From a checkpoint of a small transformer trained on Wikipedia: 2 heads of 64, 5908 steps.
Each number is 128 + 24 x the weight over its row's rms, rounded and kept within 0 to 255. Layers, rows and columns count from 0. Numbers have three digits each. The size before them is the row's rms in percent of the matrix's.

# up: layer 3 MLP up, 512x128, rms 0.112, rows 216-268, columns 0-127
# down: layer 3 MLP down (transposed), 512x128, rms 0.0881, rows 216-267, columns 0-127
up216 096:158093108103128125180173130150136090134136109113122145087150122122135130122105112111156128158094118078146115123107094151137160153169105123132145144112164109110132135111134128111127089147140117159084148137068115156163171115144117126134119089139143096166089166158149112093111144081159166122139103113180131161144127142129120153115134162104113144130153105140082099125096126122106129143103
down216 090:108136135119093164080143167124119126142134104116157108137144168127148127135181148128105081124146107118118108127132144143115107062093133144090144141120121125111135164110163128116136164099104121144133106166107128099120144127119193141132086095092130184124160139141124136140142120129139105163115107130060101108123122146149118119141157131127114122165110072130138116102181161119161144108141
up217 093:146147107162121154071142142143084110124122140136163113117115132184141096099127064119176109153092153138116150163157152107098127147110109087151090137170156118112126131142113131133162141132150121171125177103108136098110080136093105134159137141107139107090153115159114140125090088134136088144109116140099148141151123110119108121168123106138118148097152161152162153144142130128128135126137
down217 102:144156148102167080103139121092144127120133132145116099140170155110138169124106121154111132102063139166139105089166126097088125122100165153124126121078105120142098130139095113142127087158134168162135115139120126075111143127132108110110127154173131172101118125172132163106078142113128139165114141114152125141168099111162102158134120130110130134114100102149137138152155149105154133121134
up218 089:146111089096135129150165120178137119135136128127128188132103138129111116115117114111099170119151117139098108132139088126138123142126107120132078100096093164140161143119134129123110159096123136130125110129104125149133098134138062158165136146122131148131089139136149091110111131065081156115098138099146119085169156127101149125134154132134141150161124115174139102156157162102090172108147
down218 081:100140159163176134101073153123134125138128123123099096144146165111123158163131153138114098108149107127142158130120132127121140126121144123143148183089153116141147137167145126107177098112158134085133129117152096095119153114081106123116128165087100099149150126141128138167167118147153140121095156096125158140119112075065129132148171148138127110138138151133097128103117112140112079133100
up219 104:153094103126143113130152068095093149139109122104134145128133126146148138103143116149134138093194108106123128120132087126113177125116118114129125140129110208147183127115142144142156145152097148145121147164126137135126142131119111138128131156104114133154163141087149078068096113117103153092102105131128161114151135113117132112180130123128101092103117154147173118131152152134113120087149
down219 094:116118119116137149153115094108080144092137133127152135153108156089135125135135161083116118138160136126092149139123127098087143135147114144148106171158103141163139145179130078121127098159130133144125114133156140132133110123185132177147108131164119158148143130109131104135136093094098137115091132144093160086132159054138123082129189129115120083126106134123121162143134129120100126133129
up220 096:150101151133140153142127134114149116102131114121128114075110135172132125122079137125150102150138140112089141164160146139175152133196158112119144120145109126102141114125143135139090139119117136105093105168104166119118103156132120095130106174134117087101108145121137088113148146081170116081110129141134174125158105147084135147147150079166110111091127122162109132165133140137121154113099
down220 097:107101143156180136144132105144130155130150131105113111108159123096137094125087073127079139121141175130108119152124141107176139113175133099125079121106139099137140112158095165116130128130101140111127130114147164165162157126134148151141109116110147156169084090130112134084134161122139086127111098155110158112142155165129112129158113124115137071153119144096146169096110126142144107136134
up221 094:095127146075146087138129122099114150151097138132108114123123122161147142100123137122157093142086113118123095133130139104089137082124124105111165188095138181169141131068150129159120088141135134113146154155155124112146150157149130107117131129098162126109150120136155122126133062147133195148090152107156135137121145138126125128117098125107145118087103145114130148143116151171128091115124
down221 092:084147124167167122092106191130175097128125127082144099173161103110142118134183139119111075131102118105137152164153118140117153091106154116128142129114132136145117089144106123189146140127135119090130118116117063126125140125126115092127160128131122144071142132129117140114138154201153097148114124113097160151141137126140133117115117154109129148126116113112102164102117150127141129124121
up222 065:119120113147131100122132095109100109132110105115104155095114128187097149109115096102165120122128160129101132101165128121126125147143100139147146144139091181186156132131160129100109120089137168156095148139125149072173135137153108124155168166120159085139151092120112128113128107130139134104153106118151135164145163129114114145139118119117112080094154138156120159122169152136108166090134
down222 100:122109094139169133116146116122094116165097074107120137108100136153110139099112102115156128148143123094105169098164143102094145126145092127152162166119122164147167142119138132099112098096123138133108131152110187126152124145163087114136171153081154103143129098148157100118115081123124145097116121130176146158144166126092094121142130099140143112098152150111125156110148154148108136102122
up223 117:133143121143130110097161120123128111140119081180099113110122130141114132120106143099115108152113076152126142109155148158167169149209155140116168108107144156107145108132141156148107113138090134124110113140132146137110143134125142119162172135091119156098113155119136088130128086096158139107109093149136159125156137152113125116138088078176134156097122127139134123149119105127056152124136
down223 118:122099137142157142139137103152130111108137097118114148143101107146123092105117117154085133088116136076151107143098150092151133071145129150140124113092185149087155094129132167164183136135164120121113126140142145155102126129116152129100156127146142122158092144147114178146103163099147123136136146157109129112154091111129151120198099145137136078121115099131146123089138124117156142109119
up224 101:130098098139125124150119105142055156169119122147134089138086120145091113130134142148168086133122117105118173137132174103130136149116123136163153119140146130158133157146169132149158086102112104152125125130126138093151144127157127175132110109081109126139126102112136120109110163152130158072143117087126140160119127113107054142102116158127106135129120106091115094099122142153155092135142
down224 104:133128146144143117101135116120148144117138145116143143109141146160164163149142157093113121078139105159134121114134130134099146143136121103096134104113132192117100137121087147133125143158140147143150154163128136130116069119106114094117117127151082085167118155172133145110124126102146113122119113141135107168120129147137103123194120142056097123098096126164110172134127109075148139171101
up225 108:126116139142149139141151110159126117120135142086124167127145147147110083045087116073159123146144131093110126116129120121070190104135148133119140153078132127117155157119166120143125121132129152159119117131147132135121121154113096105173114115124166118092178103147118128130138104130121156105146158123141164135108160094148098125127130144143152099053135134115108116129143161129121100103135
down225 101:146127115118134125136168090165112135098148137161138161121098131101136155107116113133129151120135096147136138127114193142139097126116142135106077146169101117159130084169125129134157113114108139136142140094097076133109103118113123115104119078192121135177127150122142141146138156109079140117105095174121102095114123132158137128131127148146153134187146103145088115113153137156145116087152
up226 117:160094087121142177148139090087093139122141102149120144127127172114153125126136143108167133107162134124132111142180114118144123163166103131137117123104147105099125146107089180102119125163170146128085145169092126142157132119132149125149099126097093112130107087104137090126125140142166083143148120164130125095127170125101130153137113107176121145127105122118149097138158097168114100130103
down226 114:118128089110152114144159141107092103177107126137130129122151126113128083163154099102124131166170150099135134099065090132142090137088121157113135127131135119149164130133191161112089145131121146131088108150061161150124112126145130097147116124139083123138170114173106168163143132115110132102120102132140117127120133118122104136103118142160122143123145135148116091177139163108130150102129
up227 070:147090097129132125126155103151106123145082124108121172107119149163129138102119112102150134163108151116124156145130147089079150181155100115152147165141088160164155140135120152118073130114111172140113123155114134092156091165155118156130129145087116097143143098122107130121127077147138174089118108100168128117169141112126111148125129106114130106093155120106163147104140164119125117110133
down227 093:130075083132178124104161103119088138139082090133110148109097151162090131101091105117153121148150150110101169119168111110090141137149100122157154151138116151148153131116137119114108105104128138134097158168097171102160120155167113117152139154080128105145119102173133102132112081118136153114118121122174130133142154101091084141130141118131130102120150143137139144122134153147098150103121
up228 095:138102090128138120142151148153073114112095133113108157089142134115135156126103141131137143137154126116131153125104121130098159101122144102095126109135131152143120154137161113103104160123125161117111149098101154109177119141158136092205148122108131146131150137133102089109100113166139173095123143097156110121189141079126122127118106120167087118110166195122115090117116110139134140125119
down228 077:153143146151106134136125093120176146192142124125090108117119126118177124117150137087125137146139145130142129114098119081125132126149100104138125171122119126094135088099127147170095074134098108144126142180157126173121141123153105152112113147117131109118098076123159108105117131093075115149132126156113143142114098165142129103159148161117125133108135130192148167129111136141136080110137
up229 060:159085126122166117135139116151108135148049140140168145081144134114122090153048150129138088141125154106098139137086116141113155154145116123134119122121072121125102107114165142158097105064101139129107118111128170112146100191136141142116114106114128121132118130126152117125144128140157119119160127132158147165121105151114111169138109133150138128133145155103152100092108151123132109114126
down229 100:154152166145254089154144118131130146130141117136134104118120126166137128118132123121140098133138174081109115139113125094121155106159112108150153137120135125133152101102086131123097118112148118114123149130125165128107116090120130124121081144141113141128131106125128090143153097127119158132170158128135147132119122112066110176112153160103085134157116141118132099102084118135124146115131
up230 073:102103104132150122106150103118111154149092128095131118110142105188109128087094121116164097138140163079100179169156183120115162122157111090126163121147095190148155118113162105153118100089133143149137145132118133101149145153145116122129148147109133090105135093135144104115121123130110162125138112126177157146128123123110119133132143100123143105096148125120142145129135182129123126064127
down230 089:132094092150205127099151111104097130161096112118124130108103122147137138086096103123135121172134149097098155135149098111108151133147110152154143161106103162141136131122154122120123102091148136122106142147125160116163132151151088125143153147105114098115107112154152070105114083147152168111149121130159137131150140127070107145148127114134139098095147172113147130117152166151082131102120
up231 100:129107122107149116154122092068063157152104138122141121127114144139161126111116092148155121132147100100137109113124115097115159110124090136125157124153112129131156116129119130152115130145117115142169140133149153132168141117158117118119124139084175083174118096172151146108111099135101138138171120123106125102136141143122081129111105145151152127147092132101167116069112142155123054126165
down231 102:104130110117155071108121127161125120120107115100116103116133118113110136136168137099098159117120143089121120144140139133150117145102097107136112109150136149136156120122139080127155154152116103081155155099106174110143124134119180144097110115148168124092150155112111122155163166093186149175110097154118114114105137154182126112134149103148154091122124103132140134179101114145170123103104
up232 093:106113120149181143134155109126111140135131133113158134142120157124159091093064131079154103156111110074115164134118111085075113104128136113126161148101141101116157130155142097135132123117087113159162116154130119090115100175104145120136132146134153128112186108103090124124132138131126137142145129134125166155100144145139111112169097148118139111101135118098123141091110186156108085137124
down232 091:120137090115161108144110109129124136143120161184113112121138135148118126090137133128150139137130069116141125109146130123159107120080111120132106123126116132114081102193066168141111113119142120124120100133138106160117088114121087158114112153142117157121174142165123155142126181177142111138135082144127150113129149152116108126161145156161141156153136121125138142112086102142090172077126
up233 104:095145140136147137153149079131137134142097110151183124124084141157113127124127129116163128138144084124124130123146150131061110124111109043135118126126168137154147115121162118149171106159101091119084165116132112098115168138121120157131146113117123118109140145105100111113108131132134165132130113158187112143147158084123110142143114121122138089132159139132136124131170136179091104095136
down233 108:134121128177169129135102151097129151143121132104121132131136123127149066177090148180105116134097126151124124149144138145139155121100133141113089175134120165122135130124127121135105151067132071146117150131168141141125077154144128085150156139097139166113095120100142163092155147113109133143141128163082136085133121084097107137125107091110101136131123111123126103150122148169115111121158
up234 092:120143142116123118146128124121137107165110097116107175124141131163090160102136106119126094119148094092144138091161113142103126106112119115126132155078085133137151093052136152158094158135140137129106133195165128133138110128134106111133142172119110123104132111138138080092114145140115115159140118142126168124132145128111144098206156088109144129137139105125148143144142167119089097126111
down234 085:132140099082120101077099110091112187115125159129106093131150103113150144132136129133121091110130120110117117198095135082152110115106119103127113166140150145135049114130139162142144130108151134129147132088139159136121112133126163162146108066154162118092142149114114099091158129113111166139111122137135104137148149106134167150124126140125120129138144167115086150160120128118158134148121
up235 100:119142138106134100130147117142126160170131127129099089100139153118150127100108146152123087120154137124122136093131122123149179125141164153148152115103121162099183123105171117140149118128090128142100068107093126118137139155104140130130129122124114115110131151118146052045141165098151153107155144121166170135148134108136090131177111124139110093114111118120137113118173143121147139129137
down235 101:151127129109133148111138107162095113133136082103136164131157149124128108127183114080142088129173129118111127108097159126182060135144099124151166106153160140131150126099154135122162150107105087076153126132109141190143103127110118133102144146093131127121140147131132154151128138144155098106148107120136119085137100109140166136115110112150107146106103124170111091133102160109171128136127
up236 108:171118091153136119132152132128132114106130099078116106104141097118114141101068127124135150166147170131082136151148148160137153146123152167113111114140112145128136139137164147101122101127123148161131128105117124125132128117127075136135083150132133099064104163156117110065130135111176145113105130120180136106122170144122096082128152134143142097131101137149129146138120117090147177160131
down236 110:089136121102152108103140165162122114105119089129147101136089102161144121151131097148135141135131131159114137129142139126138159112120098169107102138165120113103118117140124112154142119163108156080166155096145139091071133112133142111111092141163107108091153143135103116096141124121136117162132164074114147157161115136145137172105133111128191132090184115142096145123150103106139151169130
up237 088:130137105130155113139133106122120126125133071107128123115148147136142135095118118097107119143175102135083152118136107108092139102169138132156160157143145151100203127133175130118128091142097141116131089151152120121124185118150102171140113111148174122142114137154133086099126148080110147145163134142122147156134165064116102126114127115116127089085157158132138146116134122137088095116129
down237 095:105123135103085145135127141091096096160189077143152137138125159153138122125174127135144140193136099139134177132093128126130170072131126122135113124092150139132149158103165089121113120076169123134141134124118114137137126107110120117146186165116124084135142135137133120126150140086094153115104110118132138123134114087158139116138139113135112121107111128093124109188129170125120154099107
up238 105:136129095155140131110184105094143124149108105160125178118134117160136116145095159146097118108152108133081109128180134120112156095122119142110142106128150205159150156152132130113149099081113138164137097120132137137136123130129119126156129145109114085091121151121150078151102125120115151116092134066157161094101128104103146104086169104151111126136113147141142117146113139140115146097125
down238 094:101105153135141171112116136122160120154113120165098136150102127134141128115103127143054115118108151171120060105150110119121115123112118130122123159105139077130138151144182131111187142067114148126113115145151131110131179128167137143112105123140166133114138103164145160091145124107152125127108173111121106158146157110110129089099116099156161141153124143119133102125139151106106161107128
up239 111:150119113130147148147167115123114134168115142140103138107129141135088120145080143117126108145064089099110126162106136164097155103135137084096130116134162175142149144145150139144096091121113112144135121109136140086142116112127126101153107112106131107163110133129119095095118106154132210138170122089137120147145138135126079125126103158109060114139115119156154101144102164148132135146110
down239 108:139142126135131171129173118111145170137144143143102133116131098099149116114179161097118114107121118123153124080110107150133148131160131142136119148170115123069162112104137144158125154152094146109121115114114126151157103117148141121142119102105140165076115161122111124101109096113098173164128139166091129151102112134131161158127112178110154166080121092128129108121154115124098077121084
up240 082:120071132135141102139140126167129101144129149111130130097108134129167136152126122122130095153137116089137172133126134109125122111167121136129153104126147140145108155120104129112096147137136151143121111139109153112162133125158082125164155136104135128185176121131175084101056082093120135090104127143175158100160125157131120078150154128137142104085109118112133109123148146148086101104149
down240 075:125104112119169169128155153149153119089096147130122122105117112148158082130152113119161157131112142097176147106108134181142179122115134148090152138073126101119121145108102133115120132160130106115138116115091164160120106153145087114143143149146151150145162111109128118113115115151080085104164175110118160143107114095139133109134143117114102159124081133147121115099122178116122140094162
up241 102:129138119086150122117181151113111130151127073129112142143087141108109140123150168101106170118156096124138128129151119145164110085137149117157163121116112120147127119138137114139070173130109187110138083155123144156146136101167098139154120158086095085118126135061145105123158139112151163124119129144116121094121152086097125122147142104116147109137114121149140141141139101080100128125107
down241 108:106153134097167118142107165112126130150136094061132191144118120167130105173129141113140135109188103082079092136113137147129154111130201173118107107128141091139125129112107140103136151089109107157134129114153164115116163119161129113144123133144119161138117126140111101098159125105159163168109139120091094113134113129140137121129087137133105145140116146104117131130123106116126127084143
up242 099:148145109171136175125171075132097124146130083164164153108092091132139126124123116116146127160092129147094118128110145101137119154142101088179115160118146149150131133123143122103166112114133133167090119122071117119114105115102130136126127130120097121139119099113129135152150112082110120122053111113129136153134112094086151112142156110124117145126200138159120166156126121151132143137149
down242 093:112115175086116133132121121148156100123138147172095122112067096123149166161128161104138151099108160183177116121109123148120104125103138131119126170094095128139132135151138114165116152121108159162139156119140080132123108135147132155086098144157110131110124095076088162133119131125108154114136162137108132142128143111090169114153145133105142134137100130177146103165097111147104123148121
up243 083:156146130142125140182142119114124125181129117174103189143103133147130127108135084139117137137164165156126135119132098114131146145139050142131124149100100149130143134129122174114113126124144147147099121179085143144147108096086136099112134165119090087157128098125147172104176119094109111137106186125115118136131117140116156096143122114106131117131112118139148176118117164151122113129116
down243 085:137145115125091108106152122152112087127164150127152136136131115141138175107131176137115137122096083126137114166121123106082127131139167131096100135147116144105108109086110086134128140134141136120170133109177129127135131110133134149070117120161128107108121125143078068136112169134169192111165101106088159135125155143109138150139145127147113120132130155188106116109139100145148088129133
up244 071:133109095139136132087162130110075146158093121120112156109118154174102106097130127122180118173154127116127149127147138107063136119131097129171173119126102158135157141143127142109100111123128121140110109133124138134195131173129125141166131163112142085100139118150121115115099088128103149134133117117150120158172151117113106171136123126130103108115163120072113131103141180130116129087123
down244 104:145098067153172147106176096129096120149080105137121160082109140157087131083111127096140140151155151105089151100150123117089153147147108121159148156127110141144160137113125148116107095114131132143095152158111167126158140156142107131148135134085122093132120103148133104106111076129130142108151117120171135142136159124104084140141138119123119094113152138107128157100157185128107124132123
up245 099:165107086115142145150137112104068143159090124128122136108157125166156130123101115131102105132103109107132125123125145096128146146115111120106113168099096145106136178155086160129124102037148125113158090121127131077177088129126123084168100131112135098136158117145142141137145129142143160145110161090132130122129122131129140111128139133142098140132118158107168112128088146179153125130121
down245 092:097148107116188121113129115127105123150108160076121143145123130093108142134136132128160187136160127110132123135096111126140075105127135130113081133108150126151121140168102151144149134146108133104100133144142137167127160134127112158113094117151139147111169137081130135126124123149169128112113119087096148139141139090113111096115056147070106156135168127143111168162132125130122190128123
up246 110:145162099118137128111132150164102116175138086190092086150118110106131143131107125135134151177116135150140117124125144116136129171195156132160127141140121107161148145163091126132080135121091161110116137124117147137096130119152115130138127134119074173104165095120121152132161122117113147120112094103124108134120100111109089144121151075118133114100135102133182154113167114115168119139109
down246 109:160090087145135106097074122120136140120132139128075158135124051080146135141082126155110090169108133124139110159122114160173120161114147099089087157131146141103084137127155130144137115145127147118124098153117105116146121129142129142143148109156130130114118142156125142124143114146117130132143090107161102117163086131108160103139127172153129153129131098151144142099142137183155133114081
up247 104:127105143100163107161112146136112148145091110109136156106127132132144101123120141075117095132158132118112099135130110150094187099147142111123139175114116160124174126093152141122122134146108135103148098160130130165137159124108117122134156144110140109109201142103114117133114072131170152126089145139138153108125159138112138095173118150123136103080128126099175141156130110152086088093139
down247 099:122127083137140148162109163136117116144085131094159102112176153155157188142145155166136116123115112098134138118165185127094158113101114093135127140130096148142132101123089085173141110126174121120139156102123131148135106131131108125156155083111130131157118105116104092108152162146127125142087135135127152104113144187128152083074135124109144144099128156110096121116117120123127138107111
up248 079:131109069127156112136148091128086108130089118099092139108087134144086179141134119132147114129102076094132131140164177101128137125128130112162160150165113148163141144106171107109124130111137161137128123140144152106171110119137080149144125154080146114136153129149150062107106122132151152145137098146158123167153145089108110124140136130138108106120144117128076149120124137140101118109096
down248 090:137110120146189111133151116129094106157098072114101153094094128139121145088126097127136141160147162086125117106144108106116142137153143115166145137122095132123152108105122153123120123098141146131137133143127183126146117143124096129164133145094101084128124126137136072107087074134136163119147135119151155173132146119094112153131113138126130122077159161112128153100167191145098124099135
up249 097:139064115125136124123124079120128133138116132139153132106138085166153153110120115110102107120146132133092139080163121121121156121147092134095151137174065108118159152103089136138129090111138098138156136136107155136159102145170128131158120156141153147069132093193159123069088127140126141155126107123134125099117107132098145120156100112128152151149113137163098122115126130106152147137121
down249 078:115164143127104144160132125121119169123119182091134098117177102121114102136112163142119143118158101120136136131128133107157100158062125116100156118111125125155124136116155100087097112134130109152126168110105101103113067145132156145182142111172121136133099137084094125117142143168136139142122107168172107129125123172115113132094126136147129136183126159108139103143109115135153163091110
up250 102:163151128130148130132140127076101122138122118117131127109108119154127154121094117088113129128099133100150148101122187122139107154138120090157130174122162134157076160150149152154131125113164164134129122153138143098158113147126086095132122115118138116115101125123142117160118086107082169123103088108136107164168114135110135102104158112147121144121156129094099173136111180178127130089085
down250 093:139149159147143151147163081151103142086175127162096156151135128119107154102134107148137097134113166128088138159132137148139144152122139144138135076132105137145115136144123132131140112109108150128075119070127124129161124113150110128142137131083131148131092114109111139107120105152145126151126172082103115095138078052108125089140102122133115145158150069130147137101134113142120173124155
up251 056:134111099119127124111145092102099094158112107112117154112136139198082131067120111099142123136152133108111136125163166103084161150150117139143146156123105150140163153128148140117112122100139151154117134141116151121168112119169114136153122165066167096160138090146125089106126069121138168103160120108152135162154154105099118160118128122133125097102154127122132136108148154119124149113118
down251 090:129101090144164129115164101119085124168103091120117146104108125159098134099096099113143125174137147113097172116167140098098153132150095122151144149116123157137163140122140137097104103111131131139098144158104184116163134149155086124138147152078140099140125096153146097107122073123141158114133119129174132147137158106102095130133140110139134102101148148116142148099152175153100140111122
up252 072:140060115159145165127145094109121150126115076135131122108080118164123125118112114117155135139113122093120141081160149117124121151159116120144153158136103111147152111109133172122129081146123153154117109149096147128155123150136133134131157144116148079109155111110160088132115110131103141138144131141172162125092160153094143123150154110113138113099135144112133190111133171169083077153125
down252 091:142102102156193130088162094125090121121119088137124144103117108176110105094089085117095117152141157102118156100145139124100151136158095123157172155130097130146156121089153108130117106101125139138131129138112195130156115152153106126145175130086111101124115110146112082136105095137129154114125121113160154143147147114075099132127137120111106120111156149118146160124144175128122135121120
up253 081:131097106149133133117161103089094137137109078136119165112132114150111145119151097111166099134176122137138109099134122106107179139122084112199140104114119154154153129104097184144140139096121152120090161167096153078144111149157093139126171167099122112102152140111110106128114119132125122079111116143146140128149132132112106147125144092128100139103124130123114139117166145174148127102121
down253 096:139099106138141142114171076121091122151089060130120124108104117163098142107134120128168127159156176126128131097147135122099146151145131122179132144154152152139147139112136144125128105101063139125095142154091174122112104134134104136115141144082111099136159068110144094117126116129129140113129133146148119162166152133081144099134141118139128090139170149126157139117149135154115152082123
up254 110:128158166144150147121154093126127084161131120123078108132163132113123119106090108105106103151126119144120117095096126171117106105138113121118143163098128132166195127132150187121104104143104128143121156154154141123139115125113125115134151083152119114108175146151105115106162112130102133086135129133177115163134142099114121155134099092127115094078129142118173177099139120146142110081116
down254 114:119162178068117160153155156130158076116136161149097156134126124119113161137153148124116170148125117157112105136125108137142095140105149150120116132089155130116131120132125114081118112090159176119120112097133135134134135113113129141111131160155134098186128156167139078132059169136131114113122125142098084098113100152131158138138127093120139082142121141132099118145104172117141138144141
up255 105:142096116130136131179194093128085122125109137110164154131144147151097119127101105105117122161109087134129162110128095076095168137128114120151152193135110123146136137117114131144108118091147117174163101146122134123173114128121130122153136137126137091141183095142124165143111087118136117108130138097122128122120125107120124102145107172128162076096121148138144147130095154125141080093137
down255 099:131120157163174098153138093118136155123124127140138129138097127133157110081120079139079143134126082127123131116179178111132091113110131122120152094101152181098129136133134146112112156110131149152132098080137131142166093132099142170106115145170098159142155105088081112147113156147106130089134158129112137123128122155135098110156152115189126125138131101124118166100099130122115146133122
up256 093:186118117139150148110176148122106105123127116126096158122154140129131123088089116099150157159143137130127126143113161100099148146137090132160143118132084121122143175133133115085121112083099136145114116128101162116158098130168068127150118133144144141158161132138121115123150109108121150115093149098146145147120100077131119166087118123138104134090165131147106123083147165118157094073133
down256 099:110118100133153123109112141157144154137099151138112125105148118169166128090123121118163117089127187110139151118107146144136142184164084144146121127141163141121115130135116126123170117151126146133132138136129194137137123188138126135095087143080154128086158128151158127134086102131126140139089116084150105163147116086145137123114133113117104086102112093136094127144147132122068111101115
up257 113:127123131164157141134184127067122086150139109129103136102146150149109139118061101068142129131088125116094126119180165123100125141125146141099180122098109135131157148135125122131126070097129120139143144116152133152120096111120151097149126119127124144119146136144118089127122093135097162162120105112116157151113163133118109116171115148168123138114163151130161129121064139123108143094110
down257 106:101140103126160132156138140175156127122143131121069116101129116103105130139126096141130152093186089110129131161111111101152096108123136169111135102088154153128096126146142147119085115096135112101116122085169146125126112135173110124136132132125118129125148109180125128109156119149072098126147130108095127136109140143125152138145154146144152152140142167074156116141139113114081202121101
up258 074:131092123112153120152193139124111107144073143079147155093137154177098140100106122109152119156118084115123157127166131095121127139148115116149151115122116158158162148101165109114105107113121136139118130174149128123154136155151122124154139157108166088130142148145151125116121143114121173108132109135178153145161141108103138096093137142133148119120164142097086161126118180130095099094120
down258 088:131082088149211134133155116120109116134104103106137154093089135138111140088122116115144155159134147098112134097159124109095160145194109123153153138086105124123145149120142119090113091088122130113110146142119185126152142159160104137141137142092132088132108120164143094137101096137138159128149136128155107149156158118075088141139122135122131094099127142125122132129134165150107111115123
up259 115:116116156150141100128129149105121107139115072146143124113069126150095124149104136143119142128139115157089135110137187086118127172142129131148128188151120152178181149112156111111156091103107113144098100129107151133125096146118131155157120147112104149095136097112160101126117135096137123125142089096137117125109153108104118146172109135144116083142153106139119148137127116144143151105054
down259 103:088098145083166134154093165130119142104125106112177154118097147134137161137092135112127121097121131172127156094133181124166134140144127082169070126145104120112145129090139131101121115140070156118120092169106170105118127135153120110138115176138121084087151124132128112151133129155152149161132162128133144132152143122094134117121136086137089152139131102119146113144102099119153120118148
up260 103:156162126133141137095134105146133120182129141140106114118122126193140116121132080126117090147120156140127193133132146114128131123169142132130150169133110128111160120128116118125107111111123135161130087169104136105154066122099124094106118148138101078115129132174127117129167141080125082127127168131115134155144116139113139125125156120129094152104110100143121204124121150134116139122066
down260 101:117142141146090102182135139108141146119138150111144120128120163134127160118139185151162103083134126108100113183103114102120082148114112130112118122174111136115137122136139101091093135088144125103167116136131111158126174108127163135074120100202131147113108156116135102156080147126122140114162136097123147148093150132151154131087176125131120113118145140162136115119137095134156115149138
up261 098:151119143108127121129130113131094138126128095121109097128143137132147117114133132139119159132168108138126100131113118146167149106171143095134132156098105156148193127079166122148108160139116169102108130120127150111130121157169123111151136138114170124067123111124142120114134125112111120079133109119123171110123137089102137142105157062185133123079154099149159137150178136097158148110089
down261 094:111135121158154135192101136122140092077130129096120162106196153163127140121141129117156146111110159159119120112118112138117146101137175114119118114096124123074109138144111155135104084127121152134129164124132140129110135158146119121094101151088114117169071122138114098126130157139104139143115082140132166135169108133103139159112102172116116139126116146127075141139126102131141174147083
up262 116:141090139141142175140147128116126085120126145133137155073137120147125136129127101130147142146063148090115100132121125102142177148153065146126133175102104121112126111094087135152123096146159134159079148136123131141166149119124153127117138136148132091130080102169152139117145087114130097153136129152154164173144136142124119166173123144110165125098114090130137136096126131147131123098098
down262 128:081127108157121145131145116118158122141134137133137133115132128170186155147122150167081132097131173150119092129132099139133138165068134129145159081108134126103130142097109161115166102119157134164160148133117111136133112132129140098112136115116119167130133116148127172073109140108087147162126183131144142139136079112147146160099144114123079144083111114108126115109141107153150096141088
up263 092:104129075126139119151198090107137106150093118175145092121105123148150161127132137135116121137132111152140161099142101115122120142170075130130122102128096132163139126119136137167120110105104105149119164151069138068182140156160143126115130142083114108104139133134128112124116148100114140108107130135159112106208139118105134160149126109145130138122115086131109107127108143153102139115151
down263 104:110100129175183096151107110107147174146123090140082155123102109123123123069112133098108137115152118120106100123116143144145130087116101114129094103121125171138141121113119164141153121171162110100117127108104175139130145121152095103120119172145166119131162137129102153143113137096154142104173141126106108102125141135078128101159089140151156145114144135128142169125120191148132157133120
up264 119:161108146146153147113142086100096121118157112085143127121121143156131109112094087096132150138109127108085118136169136097114116134103136140154145150080087161130171143126163132123152114093139135145126127141155129103136124133116124131156140119133142116093154120128117110132150091126130113107140096125097196144117155079111114121161106148166124101120169148099163159112126111076153158074082
down264 114:115121112126128119128139126169153125135132133156086125110121088099119117126130110099132140111159100121147154140104077104161108105140146136138141086084147146143127104133147133122129124109133111113099120101158154126150056128112142143123093092152150161109191146167093152179143117149108112111134125120119142117145143159148158125169189130133107102167123172087130110103136106112103179119105
up265 092:139113114113145149148145105138059100136086107097112150119117115148129136117127105126127137150125150123096131152137079127125149115143108095120109122143103163141165163113122122128122144101138198116096098132099180107155108117150129149140163136109100101096129138117138079115133084124121110090111171106159111132153146045103105131146162116167116118119147122140117164112163124115137129091122
down265 079:115112112146132102123141092149110101124085115088123166151156098174129130078122132077178139100114137120117144133154143100141109113154149104148136150163087147169124115100097163124145139122116145135108151171132180141121146155149088136167113091084113111104131077117137101134130092126140111102170150118177129160126143132131085103152134139114096118103152138137124175114145135127115141116124
up266 088:162121118145144149150113069143079140126144121103100105129191168133113133062155082133142137146132145104138149120146111097134148117158115117176161173141119127102125119136105116097134129138149139175088161119101118126109131143131137176133131143139146092167117081168132152092121087101126092140173114143120133147152122124115111111140154144126151088118127120141115154105152149107111084142128
down266 083:134142162150167113088121117118110135122126136135141151132142103141154157140120172106121136137122116137120107195137100107129157089123113109154094130109154120107149137111166119114125146115158095115145143097126183136125125113112086130043123106096143125097148131105154157127149117161143164116105121115064150158091106158121055115114130146118136155122107101141136136147118132117147175106116
up267 109:126108135113146139163122109097078142149107129130143096113114129139134125106136095130160106165107080100141097125132147123112151130117130052162133169141154136105136131121160139150159109113162106116146132090125126098125162140120100131141125137105183069104154101156145120118097075146115142104118118129124117181146114106113104088153164128124114163132173149100140135134154162175123094126123
down267 103:135127124142186131160094120105082121127113103093125139114128132105139145091150139116137109128147129109119150129180128108096155149118115095127121110143141135118150107136134084130132090118137149085126169106135139140139138148122150140129184155108126146096122084159115098128074123127170105161123130140107146158180167081085104075159127104108136153162147102127162117131177146140110094137130
up268 086:113177146136176143116115137116097148123115142146135102135081150104149096114110134137167133168132103149118123136162143034045112145146105106166154173122094130133148147146165102139165090121121129106140134129149104101112174155142103129128146122112138162128133118129135153120160118143151132146094130133140126139118122117110116115100129136091133142106127140092115157075153109154123095130126